From a checkpoint of a small transformer trained on Wikipedia.
Architecture: RMSNorm before each block, rotary positions.
Training: a variant of Muon for these matrices, 114M tokens, 13953 steps.
Each number is 128 + 32 x the weight over the matrix's rms, rounded and kept within 0 to 255. Layers, rows and columns count from 0. Numbers have three digits each.

# up: layer 5 MLP up, 256x64, rms 0.0849, rows 122-221, columns 0-63
# down: layer 5 MLP down (transposed), 256x64, rms 0.0849, rows 122-221, columns 0-63
up122:140097151147149098148181147102146153110091150153140065113152136143059101143071166133129161132126121129150150094137111130160121115129115118169159111158130195194060098181173079163090119103143161
down122:111131135157090088095142080079106090163104155167135110150135147089179108133171164093090147150118172148105085162150178129091179160139155091120124094104141125095204139080084185147111140146132095
up123:154145120107087133130127104041108148129124130137088105131128121122165162120066176156073117154141113156092141112199132078156105113161155174114125125123099129118142124126145094107120167093132090
down123:119130163135119137137086132142155090130168146175118109115055170126114080102121096108084114112188071151087100144124131141077144126142136143106113112139162120154093108111119162183120132154112109
up124:124093109162121163092160110105084186138145144147113106146118094154152165089073138101133090092191151145078183131186077097096158176097108205163089118101122082131130112150129148130135126140135153
down124:187095121133102108109102170114154184181164114114168095222155136147129164164158125133204096172126085098087117152140047141064161172141118098165193143092107124033096108127090157142133092081107162
up125:076113117153134120160125178124127095146138103111121078121172106119147130143155146119080107124190144147127122167152099095083139112064110076140089108165106129152063095139101147132144148111177087
down125:143151130070149109131104150127076120122067125112144144132146151182151130192143131130069105106117148196122192133075075190128113103132204103073131134108064086066131105156125142155140128136114128
up126:150114142096099068151172134106132132146155114117122138136069122135180117116076122157137144116117067098115072142133073057183116171133109165145033153104102119108119099118096125109102139111149131
down126:093144061133109122079138112082123086132131152109110034144113142107143185143128115088202172132112149149140137077169118119128156146155110095110154124111187159117072165127129177131146141100130163
up127:023122158197143115206175105103136137125169148141090176160091137107154084166098088079144120128105130072148134098064150090093133101130089064151135148168187201179097141102157116143119152050157135
down127:092127137162176204090116079184052082124233090172134127056138138137130138143158197134192172071148125106174064111103120161103158139088149119086186175102146119139087159091134106154124093143119029
up128:118157132108153112135152161101176160077105146123151108146173133108154136117114062154189119115132150102141161151152109122124191155106113113100075125149108090136142118170139116133114116118130144
down128:133053156109115076134123103162074127148121149140119142114091138135123103130121140117072155111109129154068125134141179107149106104120108068140128128139167120134164151079105154143135153138143139
up129:083098164117094120086145112110109172139149166069163155129107106131108129138147143189143105108132139165092111097136130110072142118071130181136103154200135138161065074133087119104102168119116130
down129:120152145122103120183098095138091103161133117130167134087134114087150153137108124130100123075123121132079160122145072120181108166111130103130121076158099109103140127172125136118155140166160102
up130:093084160039132040151101127133155095148106170161129139115127054130127170124100166130146159128155147197144119127072113107107123122067097104146133110108223097182169132178170170107094252117136147
down130:082085181101066172119147052119124115127107094147167183125151151058157139129076068070160090102074134120119141114169116138089198182215123156149118129153157195155084108135179097121146197140127132
up131:144049120162153161154186095166128128165159075110097096165121162127131132142062145119113127090123124174155120112157190138091092099082087156140138135127144115142103116092077083123126112175134092
down131:129161167112142107094091106118150100044171186156149183105179106150115068117155095098164057085155164139156124092079151185149114100130128097158177111171106158169188162120121135121139176095164184
up132:115157150115088132118145165149110114132159155132120094136146146081099099121163138140109178060128142126139132121114163088140108140121139111109126170092121153136171162099114144131134107146129111
down132:157129141117119133149141103101139119148100115123120178119091127140181096144139111124091130149144118136113139141143057121115103168115128150120144099156169112168117075161177157161113159118177158
up133:120113145166149062076124038088130135185134140173122123133111123149099167100122168112103110113136151141110190117161088149096113126152128119149191148116170104202108121169166164185167183142147129
down133:183113168117123164178158156139093137162151152154151189152099161129155147143134139176176125125141110068092089099127148073112101145078158125116134157069119131112154141077122096116087158088188189
up134:121145147107114156161126162202159099137143074175102135107097096144109124144125132136099090126085177093077142124163137090090154095153137150110106145216114097115141139127126164120130122204131108
down134:132073087117119070225172066118127167155081146148164124158118154171129113136144112130105165070137080119094138188089119103131160146144139132144129113094119135133147154146135137102124140107129136
up135:115143135104130113149139146141116106126112165165059113167107142125119033149095112186103116156083131120161137132105124136092104171138131116071102131103085103135107201119130101134096101123173142
down135:144126090145074143123172153112119085167178046135115095115123151192154101115149132153115194124150148101126087131148120103135140103104080130113130060080166120105153117107139152182108153144079156
up136:100126121170153110166131098124178114101150182113095126132087127162144146155069193110086133170116077111155099165157129124094158147078127147099092133144216173104088136139150126170155087151090136
down136:158098087178090091094125153101167174132085091137169102168192136170113137140185138135140115115154125155110166151123147093142120087147091156129125137080055113092163106138127146075168097174097096
up137:186095105138143112117153077150123118102093137194153100080102091194130145137119175111050137076145108108065224136175118112171109085123140135112083141114150085128135104118087175062110113108082093
down137:163103140114091185103113194132070124115178116158196185163127116069111136153159154119127131092128095077108136119170229198080163139147118090119187172149183127144194135112148133118125134133111072
up138:138144155173108126188103124096138090132165172118140086145134160139148151083165156102168193062144148117140126089164127122133128106050077116152087063122134130097132104145118104123167161078184117
down138:173088187077122170080117164123097129107185067187070191086122103133116125130131117170105161114137083084102106047128163128141128104098103131096181104152087083166102118169110144147126132144102166
up139:126119088146110083133171090120135085128105202126167157115080140185173074139140130063113107092105099158087096164118158220148102128109131068141131065132145107134123104104139141128100122168072120
down139:131070103191093084180137141152151179110122098145108102117114148172153131129099187155142136118145134146069116136128109113084087149176114167166133191163078140106073154174128139163087120176121148
up140:110119130123114070126193133124151125129127154148150183159103140106109095145093161070153117193121110107140142182122153132142116152064098184134146143202089064185113130146054201150101181109166127
down140:115070175151114147116154108058116098129134181123132113114107114069124112106164096159100173084134032092105149104092121122115153143183115172094107152077184100104152172099134131097140081158093177
up141:060116109137172145148140118120132173155102219174075097101120160156157155121098125134102161160156097116086129149171097107140075117098103087185100161099172139134174146166155207171201117095089079
down141:152147089183127161118092110244141121117112141139098205102141202166123161156059156091118111131114137157155097113108141110150165133133141141114122209188069149130083127102095097169122125139127120
up142:148064107158080088182160145139113146145072126108084117139174082054116053142127064122160156127095113186194127170144077144170108106104090147195139132184126126195131190120158079162143110131109173
down142:141114163125094169125103151151102135107200169186111122119141151084184164142154165141056159148150186090032089153151156147121164138114123143087150120092145114121097123087117151157126166080193167
up143:100142133151113094103150148122155089118127114109129106094117113145126177158150132139070114154075123107140183154148091089105110129070067130162132145097059079131107172142142125111163173172209110
down143:125098164084135089132147059149063087086172137190131128141135072100107099113075129103191172130125089086116087161097165119091160130139113108188188106148152209117081107149151124161144137181157074
up144:124132100131093106166141060133150117075138155182136118138066167059164089101168081169148060115140088100122130164141136153139043046125098157159138092114155126098142129167143113130119106136212160
down144:130140089139161142128126120100168087127161144102148063120136172097106155171086161135157192131102188125167123165071118168167154132103179092130133125068046148071115099102193120091121153144131053
up145:090147135148145108124152173106117101127083101163150111108156129089179123099098111171112094139130115120071170122135168115152144137125061129174057126067066100102109137091087157118163179130135137
down145:147137165132147094149082086150116085124185106134131103151139138173114138200128091138162058096124179096105132137109134108075127097125057131120182200126114133117067131086107098193136083105147100
up146:081123122153116163168087118126159107109117131185087116125177104083119123144147115166107124129107122149125125097106153104141143161104141143150150147139144141150076127137135106147115117051102155
down146:149120160086141109111174125125114132141105189122122129130107121124193101172131093167092101102162151094119121112180103112142134140116095138133120126150192134169116100141121099112111142144168189
up147:154110152108114139112132128119125123117111149139175164121068129129145141117146129158130092154111143125158131135121129105137144074103083081119144088109103115211072179183084177195111152111129180
down147:119103113114156077116200118117153139148112158116098112173117179169100111056120142072104158129125148131142129079148119121107097168149093130152111152147146182110159134121105105097164124140116134
up148:137088132153133070054170073148211146129119137088152066105105139086090097119147177101136167122116131085136197129083134104173116113150162157121105106127111083159100067157129159155058140131152201
down148:129038130115104111145152146083127175135097108163122139128103110130162044157097130190095105132085135151120163166136120162082155129095116129131153155151175137164188126149152138051136114139138124
up149:084112139094122138169168031136116069106067048146183090106084108042085152158078079044142129112099123116135220145065074093137045110132065071090107157147120130156108171130137183123122096113176124
down149:144121168101197183147150122076099126126246048106077179131181123147105091109148114092077127188152167073097122099155147112135078085186127149130184149179176159180102208167177056179163101169119126
up150:136070102166078129162080119141098139104204130155145125108107125124131163125140119109101150074103121076132136129105099101113117107118128171095136102161128148122184155109167092141142145117137147
down150:152144122125107144107179157085111143126160087126086138104096145127112088110121126171165082164126146163082134168170130159107153119160136067130119136102139130168178125173154169159130124156092140
up151:109143180124093142123144166180109094144128089172136138105102166172139063160085142099169132090105109127145119097136104101084148161135113124105099148146120092088195157084115142089083150099088112
down151:122130111145114065135146113112164116161163143121126152120140167081141133123137127100086111194131114177120085155123109153140109163126108196131139104172169118171069131111143075116183128114083134
up152:143112151124136140178061123148102136078116183172100098147117182112123151191102142156127173155162096118125154100109130132132160138095158196141152008182094136188181115098106111146106149188134138
down152:036155118170128133110075079096132127134157140181126163139115164139155067138140125170085141190110085112152117116160140082115098088198140049141160123118120140172133125117160148113072146131110151
up153:143179113077100098166116056123141157122121190102152124107122158124107147153139145104158191156089153133109114143071126155148090094117099122130117127127156121118078089136145148125162133089112183
down153:162107160132147118140124157137181115149214067163121094155083127121117119109084136134107124059195068113139137124139154109074145134067117153119113205122116096157133143119159150086111125109165089
up154:138177126112113143156121129169164150121139151102124130082108089138144148138158109154113162120104094125138107128093133135136151127108129106087092141141157121088061120135114121111164099127088149
down154:132028153164150118122149089111099115101128131123087126140158172141126117154092101109084104112102172170135164093144133097141117125129117168172140109171118127167152116139153128127086159149141138
up155:140130175137129122132092159085151098127137126096153119080160082142088119152089118163099146126142121179117150134136144093132157133126121104129131073107109119112140103101144132131144161127104196
down155:085102103151160090126119082096111101188081120125156099154130120141113104151101132159138130165153125102148132119125173136135121153124129137104117149167141120098132163056108139129137080085181139
up156:158054181154095103163147212113115175125112131132083093130175114124190101131026143151076137145152148110085085147100139176154170080129145124088063154174147124173133128145148145138158145082156118
down156:116146065148081055057108064106104058112126140125161168101096166128106115098127158168077095166152142155114147212132104106142118117153145141112168123158154121194076124110144186138116125125132126
up157:114166197090113108105093062128110092149071127141132109133102147164248153111105114119099080151089090194144090116102109139161094114119110091111132121119109149130136134121175055152125139116114157
down157:134146146170178176141090150076118195146124071183106108141137151179125062120132069184157084152082141108127188097132142056163133129139177118078098120093093105151147139124093077153156165101100166
up158:089149171148156073124114155124109164095167162100085180064117181101089115135116091115144162081153069138065122118182082139113158125116147084099146092151114130118120121116103120166118171139131106
down158:125116119124116123132101113090128107150083088152115111152048093136096133160101113172139160087140113138103166139138122114173104067061138077176120085176161145145175145086121134106119159153182137
up159:145108099160136134133144125134126112109150107136109140145087114118119135130141160134163125136147146132168145117139143147155166109151118147115124112102108153132124119121080130129147090158132118
down159:091117127104129114147140128102146149139093144100110074086133159126165132147123092116144136088127128135082137132130079057084079138111097131170101112171134131123143145152153137140111170069100176
up160:174083199100145140204131085155153149116148143154133079140131136116116142140066153176095093145102147158111131154092122143196109110125153172079127127146143139149140138079130167134184131105133080
down160:129126103123179121093141164065076113122179120133131139108170069153093156108116079116164139152186107113097158079099123142101120081161111107118142160158114090125097122184165165109116079147156194
up161:081087169150147106117201103090085126184162162167124128145170184146126129136134130104178095118154093101092110094139117088101071167109060069174141090158100150146111137138132125165163156145216110
down161:168132162070169190153133068129119105125255123162148149133135118122100158127130086117129123102116166159148105110141165179088159125153117147166180211148141161140165188092144089154109107100169153
up162:153132093104125117089130112102188122157098156121084123120130109167115119150178132115116120092135118157078126096113170118056097129196081123105078111108128145178123129119146112153114159164081136
down162:110103138148151138163101155144053129137108128121118110120102115140147134146110179097163165080111139131143126146143155099058143060136148090168143107165076106156139191158124198146136135088114111
up163:179088170120153173131130108195132159137084062164074065118166117162160168124079150182114146121091121142212131148122104098113145089065090133134128134227138157096145152125127129125107122123103157
down163:156107176107115188076145119105054087149108141103142128126075126120101088122148175124149120144112122126145138216148122142107127101124142068102193109077157161142210163131142127144106079163165118
up164:121155177065131116080094152147097061075096147182126122141097108114124132139144091041106124193053117160129147128194112093163111127080108100144136098119135102139173113153128123069152074080102119
down164:083101119196098078143135107108112125155118150143145131102189142111184108171117160124053131079150089106099141086147138165133087110132129187156098073153099119157128123065104184158124110176170113
up165:152131117154161049120143102201116154152138116118079150112155137155121149125142123132171121104119174119078097147117139100080119136102119153104171095138059087179121114108116185091092084130175138
down165:156109139139170132165115174120182132140255163099111127121158161136109126141136181136104124117156163175109077146122170164124124055098109174158127108132096140104140157157176044096145098138142022
up166:137117153132117120127140161116128159201132155109107151173086133062162099081130099145174113107124170117086143119120159089131092099180140079130163102155063096161161165122104130138147143165141169
down166:130114169106158144134105152148135170114068131090117147132136121120132051152094197156142137149080145096125128135141107135117112115063115125153127129143160116160194130145101079103090088131171127
up167:034075152105161081166142090113114121133081150154143151101121107149159119094098090081151110152139136144107101118143101118077066135084118152094094176095140116139136124147127161087042185114150144
down167:123152169081180175147098150089084129119115175105142143148180084088176144177152121156090109133080135107179107108170107159120158185112084140117146111055161142098170139084103071053117123159116140
up168:080146152165114150100136109171159097126127080208085148076114148113110099157071187103091097164038214096127152108163129117098114131080155159101119095130131160121163131100162099105112169124117123
down168:132105088095110108116210143145126200075135106106165156113073112066156128131130145099161115153173092079121082129158056111127082087148085148143144165171107123124129086198136199109154159124087182
up169:127081137134148170178117102121156200131137150147117094163130144173121083126156115152125115116101130138152170124127168126112127120079120121071171141127139176118103088122093138107128164118113167
down169:123146079173123136181143104087116087105074125158158120120146113112118177121111084114102090163188105118132158185135086163180115113138145132087146091092154127125132154124158170160101114162185102
up170:150128164123155054142088153156126160105175162101162123154084117072152106172113144129147083114159125102071125134113131128173140081135155141133126067116147088132132147109087150140166136079172145
down170:087115092125102086109186100095142136217192125138077174118109142132159111137123122105179120088161135127157058100185056127115139145111152174176126089149130139155146082134117146148170148117150150
up171:158143144137151126093147090132159141093120128149139120150128186152128100137148134062164192109083127170164109139179133147167132129179061139128112089084145096148094111114140131153138185062164164
down171:147158102088085113157096194141143195145173109114158143134082117129119137117172108112149129075100138169125107071143089114102164159104111110148185121121128110082115162150138175117125178075073187
up172:209063143152194120120077109158117079104115159143158138109105109188164102159094074159146131163124135161095132071161154124126098091113115115100131091097124107174116099185159151143100136109089145
down172:110147113122089130096045118143145189142094134137103141158106139107148119120111133131097145153119134118161101158158186127153137193138108181177118097126037099123132147092130110111149124122156133
up173:067130189159075117143184107214100121157089093147072144092130141043114115134145125124097134094181142132133154142142066073117100157140073126084104133121102162169160197127094121103131058048182124
down173:089091092130132110116103103127141168095082124085071153114051118185173109148146074162170129122116051139088173070154102090162065068192114079105153121107126096139144119126084106085128095074075147
up174:109134201094192151183108189147129152127129113112095103138081209100136109116119102145117145115106139068107170162078103177114148145131058127126103090136151080129071186108119115087090150059180119
down174:166092115148135167109070222188120117137163116097127205103161095139079101082103158125143164143112173092138098104157222146158049141135130096088062122154075141124131156133139107156159116173153114
up175:146141099191084108070119063070143164128101118128085140119109129117159162222110183148096119088109157118145103167159122093127097098034102093099083145112161115058127111157099127150133165072125191
down175:127140047190113098168159139064124107156079101091166154139128151150154050151140129124068164157095179082116131103106108133163080106188105098115104091196104143206141218126165119109135155153127139
up176:170116137102110113112098126151124149143166132154158143127123209142104099125157145130187107128126123111094135130140139113130143126126191105091148096179146115100108115100131108138130114088137136
down176:090121157141128116156175110133119149111080123115099140078130101090154110178073128123059102111129128138115114166143093157141096104139081155174127144123173146198136130153138148143112175145114127
up177:134128081101099116174131091145105101173139128129129099145129163081180154167123103061169179101106108119097134135076089148103099119097129115128063113057131180117113162106144116157114139131162100
down177:087103124147143130158104088113130092169104195130191065124146123152133127158109173168113098108143125120167157132096120107144110080092143093147098133129122117111164120096082112069113091110198157
up178:141095131148093120158116083104130097121103099095138079151111123142121087139106148197108142067122166065114160133080121091133106086119112087082089167138138121143137125104108200119093116154148042
down178:178149063098126169154141150087089124152136144155147099145113155110166176146154100134070129169116135132119109161157120188133090138073142190141140061158111169105136086111112118143125167116122126
up179:120136163205144099175128102120121138093080154129072125104107151177117100121142066055120174081071145149099138125108136111152142108157107055168145100100145185238092129111096117166111204175148118
down179:122130123185135124093066078173151158094082153102159116046139204107121147139089161069181137147101126163166028164138135098155133073211134120166178083141111099098131180099081187146091144121114046
up180:124126223083093112123137154144040204064147121149147141129093154073083089136042136068144099103110113124170127122154089142148153191107121148167194114086190098148117137097120146140134144108135128
down180:118139057128146090088125116103184109079116186138084129088129159173092122108117138073181178125127171151162111175090141112134126090132144180163111067106104200107169115127120101099172055161126081
up181:049111103124153070133146154179161155110123130172052075084135150115151100094096186179028125102156160130097104163132148111084088090091149115125133144104181150103144108118139092131138139188142128
down181:131138108151165203107068104061111134056132109169117099134130077159138157123147135104163074088128122146149153112107064130128146136130053173196190085122158128171077133106121133163111085061137124
up182:093099087064147185100102130141093112140112070089134142111132148087112070111118143110071137135088130161156128123133111123074132089114104080144142103140131132123155139143141202157119127111138154
down182:182117112108159099124149087117184123096119098128163186154079129106107102075187148168117170110109148084204076127122066126143157108125097149114115131156105140136123147175103118148106147118135146
up183:103099092133106081124126114117144158122143123129104093077152106154170142120172114175110112115131090176119109117146072110102152140144120149065153078176108137100143124151110129138116078106115095
down183:150157138109102160135093103103170143115091144109135131166128160083163160159126133092135136114099088132094106052124122067098139148124105142147118162137125105114106130086096150125079148135145115
up184:117085105187089162182119134112135155151088119100119141125054136154157091094082136109091126106173141112159135118078166106068092142100146145096119091111123131109090089164126153097102141118096165
down184:176157099134160152165162162104152115119109165116163157136120123143103153099042042136097096140194077120176155092082136176148134181117192138118166135106130145099124084126128172103123131118169157
up185:102119124129091184140105138104165083139123162154084084135071153142134119141099142107087049087155160054115125117161076054096117141111175112167142166181065041133123171104168130170098147144139128
down185:112130120201133078120089158122182133134116186092064145129084135156141066153153115149118132192121160145087090193093089108144083126193179102078148144064107158106125176063107112146124097107089097
up186:131129137138124109167163129128125124157162117143112104174143127128100063139123134126124193116127110173167122097103155142126093141107082162142112108079146173094122108139136166136096145125081122
down186:165054156131134092108164105143124175132117125117123102087103133168137123117174129140080109069110151172091134150158092119111096130110148139164117125144117070134167157146109100141183153123126139
up187:162184106092124077158124099138128090181115185124139151147140105153138132152074165159134095074142128154125121107126130045087110106131125151095111173163160063186115167143120141101107146175103121
down187:114130125132068151124083103078108083149118102107159082141134117121121140139126090105090071124164119179189173115114124159143082145149123163112116079123165170091169133151130122095084102130083145
up188:156144143087069127149122057104076161109181152150152130097137141101098139109108110144169095073150178131149139117160124112142063149168118097117133152113114096226088160085112152143113126092159134
down188:193167188152112141106077182172132090144175125100090150140153125133145145107085120093105138137128130146099134083090122162099130087083129098134117100123132169138111057116114132117157144122139114
up189:151124189090119130131160083112107163087061115086187123145165126161147071128106143121091107129187158117073127134157123087150100142156163098118179104105174116153132149162105119130127140163155118
down189:114121147087155077159086104148153147172098161154139096082095125135138142156135163109126191186129120131107098115138154118144092088185137171168090108119148092135116171114155136109089160125129123
up190:069101125103112106151169144149155098187069127166154108138148211139124051072133092114099133128187070166113159190117100141141118164095079101140154140128169073156152158068030149139152132065093133
down190:112100196112090132150139163162023169201068140158147106093190119149148130099138143148169101111132104132147091150137150081137126127095087147129085124104074115161148208106153120054072114167144076
up191:103095142106122107114133063111096100083079148111178165152119147134114053178102040140157105118102089169169115118105100107159122158133126153168115150158161153091131103119083087121158150055206127
down191:156101126114082041160121138144160190137117093132142116154127110122139135119180159119163171118126147177204096114122100109076133116098147188157100135112107121092130122219137190107093112130120115
up192:084092149104127126142157104121109171192098148145148156130158110153157093151122113192091145122161118115146193117160138107123140074129070145109155132147089119142093140140132126137158128104068108
down192:120132146131127102109151102058083088085102092135148116160157115114077147102111132082136166109125194115129175074102108139175113090106105109100172150148116098144135107162128146130150126137125127
up193:136067122181111107205144079093187109194130075153097105140143117107141127110150146102085188067081100165154065126130142118161096131126042139119100102156138118115135152127098092109107190104065151
down193:149132108133202075029138089132121109110231097156132178125106105121108104090097117141154128165116169137143088168136108108129125195126054123164195154180126144113149119131141116097131113175133071
up194:120124115153058119188143080139159099134100110151102120137060173104102122195129082173129171112099151065201125167140082109126064144148086109075133145100156119163148187168182177133124142145121131
down194:087117098107174065100103111117188098065138114130178158187171174138081171080132137091106077143088117108086158136132124117136120132140090102118201132099089179134101149205112178099146157119129122
up195:092129092139105115118117095100113105160199131111135130121113133103151114137098139152148110082113084173132141161111165078153106181143079137174165130141143083108086111150138077113156147124153154
down195:110098161070104118145096137110102099179142109186161121105052139157150114147103129137069128162117119093139186119155151094112157157138138095161096130148118158160166136101159120129150110142103144
up196:149162173185134052104155095092148158119139145126116179108073131140124095182090110124134119156172107129144215083116091131123137081106092137083106160156150116141122132061130116077096147158137182
down196:113120110117115148131104149080078117153103100129188118144146173162166129116167123123104099135120160131208164155175071111122114134145141176162061078126084110103157146164159130115141081081133126
up197:135074149097166070124147126150108164169121139157099106124141145063115092095149048106131093061083059133089110107119158127112121138103166145197078148163121104131135096143090125136190091163126177
down197:125054112121139092162165215147184129134171191142138062138104123173145113148132131123062167127093118074191133115103138080107153137172152126136106178144071130109132126167176138101105155162119099
up198:121120160146147084121077133106114129128141152113100162128113120113133160124107142133142088074108150087061123090171167065097094091103161142155075080112144105101132117165113186128129129096093065
down198:103126153137160117109164119166147129094107092110119104152141083110136106116166105104097106167115193168179188181125118104115140159057088083110123139092124169090121130167099156148127083105147133
up199:139164081102181070124083098129099101162104134102147118082108127179107118125071110140137146120179099137109132077161116164153079085074062080083226109165154161131133178100163162080138161118210185
down199:173157172102101087115113113155171145196142144097177154144133175058181178130100122083046101178145076090128137188141151160140118165143099107139130097118150188202122180085138148117085115120163079
up200:113069148087114135155090127118106129135127150060129095158130157096086098152104126121175179152147105123104133146117130094148141116090108163170160130148118101155131136154111177168130143067096071
down200:063149148095129113164152126169104139117130117212128140103140163147169134131153126070049134114132184142085126153178132131105123113124122093148093128104173135153114123134150130169151160171112108
up201:122144145080126115153088125091123156054113132150121149153123141121132105167137090097167146124126105156136118127132160103161129148130100122104097153120093147106095066150103131119166110141125130
down201:116105085128160068128171100137147131126105160123092080087080134141142104100113099135088109072096127145111187083110127106098118136132109121168145070164147167160155152118160107139118155143154116
up202:135079117155152170158164070129181146183115070092160086100081138137254131099130072138107154171220072107087151144188152073113114181115129138123107097099042131094187120103141110066128133166120145
down202:146159169151168115134127165095137162066037114171037142121154120096139095091093128185164121124154202144108065117047115070106133111093122149073151088122114102174185102107111167077102140068190130
up203:140100212075096159143102125144135113098171126112101147118180172087116124122134088070105123054186151096100109110157159117148108146104170115189132120120155110169157100101137144096138111145142119
down203:167101134111129087136128149157175152156149158131117123149077111108144070148124203158150142144128128132096098109066158155076134057082102137119132133148089068106134118145109133111107130125118154
up204:107128183080116129107186171139171161091088109157159158120111095137128134098147072135074086128136124136159160162165160133110124104098118152157158072132111166102120151105120101155097117125189160
down204:149117143168145088135089081146149127148169133117135091117103093070088089139105134107151134122123139120138135133106108196166090112113092045103111164140157127138164117112069129163137105144125097
up205:101113081116111066103145066207137180101111145139194119130093174125116152143105121182114156160126177096149137162133078100144105188135096175087149062114121199167150080097182141194166168160203085
down205:112107084116123081178155077068101067128163131154192085087135106112108144045070159085181131113123164147203100141088098186127124101155091127156132102102125077139115151174142152106123151168112119
up206:079128072119098073161152154118122185128137121120136112122068197233099104175070142090120126084144109123117107121160091048114178075163099109103126168148131188127081152107172104184175157142154104
down206:186161040216087145134108102117149107134106106114150157109119160144184100136150159081144121116089198162123144123102115164148092157139167140118096111173063112138105155037078106168089150091153082
up207:147079128133146107139093141191129110139122161153182213100110094113175125139102161096158093082085152130157098148080081083171145123094166105192118077190116064136138076094168146163122132117117114
down207:076150136093148140080165126110095095144134150115083133118084141151098155126076126069140164176163165120101144188178114136116129064101061093188118087127163195115148120139144155131196070156143103
up208:119119086139091131170189112117175142100093165121178132139109104116124087190142125159143151118086143136151174137172125073152084168079127149138081138134093123141232168159091166148108135155110149
down208:132117125131179099118154160163186172100169090092115156076161113143073135185110170118142090064115132140066117158191111078127081025145115150132124125152093105172121153111127093121112143123155113
up209:117146120136117075126086185173164122134093119134100124149143107118146125147124091183129080126106130131088134087166084122125119170105165126154175100154128152156100167151193112123143035116126173
down209:177109125154129138130127067131113116138083129108100128119119149140109153138093177128173201068140130117124053137111105119147083097128086120126172103136154125150123173144057145132137137112128168
up210:153106195078103137068117113093159138126127099107077091143103228078178103185084165094082156099192117133134136089107120084152166113101060160155146106139139131195122146188132149126153147148045108
down210:184146197169083149136088227127180082116194142098108140110131115125094105190095150150169132131186123130163056136145118115113144122156108154139116197111138094102121167105111070100123093138118119
up211:104122133176136068120155088115163166152215127076125101154064102147164116144135118111119097180135138145141134115110138077163115113143123138118093126115125061119102127075131125141129173168127145
down211:115107128138104118157129166098124106086125141177142089092163144128110138130131123156126139030115055108136128120112131137182131117134111172098069123108106163102122158111148211109136119087120166
up212:140130102136102103118090151154142102154157154147130170123094133109086152157177107092092130142100100131114121184125112102141129166159123129117152076118141120139126126108153080151106082109150152
down212:091096134099103118148145059106109120112146118119137105125117137124138097100108125150144137093142096105123163115174167142149112158123116184132141090129132162099156127080101136148147177135120170
up213:066061122152214074121135071198093141130215124150090101092143202141180120138099183115118151119132189149125131158158198084112124118083099065179142109161165164179106115101121175109124155123142133
down213:075143101115164127146188105162150121091255127074144129171206168202056240108104113079152093159111207203137040123107107131132155109126112131137233053150076190148124228079199102133128085120124159
up214:159131167097134157137102085102129131130113153136097125161138137104077127158171097122173135142107153160143133126110175139100166124107134093088113095104128135162156117104119155152161143142077137
down214:058100119144115124160167098144092161116065153122132138136150141135145171136109100108078136127121144081141085170130144139132112065120106138136136112149087095138132119123111117072090098105157140
up215:152075122128097082131082141164146093099157055079142160122081108132120126129098130129135106158085170132131118157090078107115010124127059076150141107100153137195121092114107136159145117101136136
down215:114160144113197124095166140106129159155101220137113091130153153115119091157087129117119099081186166103118144123139130114068144102099144105088139183167088101209182163108124192060084127097113177
up216:101109202084211110113122095116121155162087152109116132197088103106088088158123152065106142123154169122078112100123160113137161140160114160099142101144131125176076181139127128167126143087111095
down216:119184110144100116162125086151164189088169135151131140104151091104137100117133071116107141147207198204152084160119133140082110120095101112107114152124058086135098126180135139113136153138154147
up217:145109164091168164160179128075148161148115099069094114119136100044105103153150117101136119138118125192112093152163152099093093160153096104096125076162119097124125114094128158084113110129123093
down217:109137062146137091118118151129109163191145124128117152137090137148151124108165122105098134129145120133104034146170099142088121171105126143083148062109116111101171130134067140165140124111113101
up218:155066094075129093153137163175186176093092101138165098174121101084127094177139108184089154108107114117074107158181119169158100142130098103141203122144108151146119131135139147163203115101161162
down218:165146145102192125165127116132109110155139154143113085073141170127119094166096161098139158156121130206153185109078167131163141139161086164208120103126126133082123089192137130150103105094084044
up219:173099087079106164160160097138181143126130086128103128138110190152059099146127102114135030059166169120093133115112151119140105199082063096149126136168152183086089132150164112149116140120172130
down219:110120133163118134130088111114087156155177163178179104122123142111202144162102096097119187152113114176092071081132092110126100120157144216151116200158146090136144106133121132125123184146161087
up220:094110117107180133043132063190107068097069135109146079075143135079129130091122071154146124146132139146085151133128093123075134148147106143102077068142138134095181125087088181129172161154172086
down220:089140124173186101147153134150130203092144093190175110109192103166103097112157094175107134186119234103121121122182125090126149128122075120123058122075098098118123129105130149123133118085133129
up221:125125169137122155093144132086122185118123087171105120134088188102124102144145152140128129111129142108122113137153129054151085159144133128118099146131192124114114193154051157075094139110165169
down221:102122142117182080123111109126115110095084110156137131111157144139116180147100123163121082124091146057159086113112115072120136130136074206129144141140062132138127127084134134076159108116092105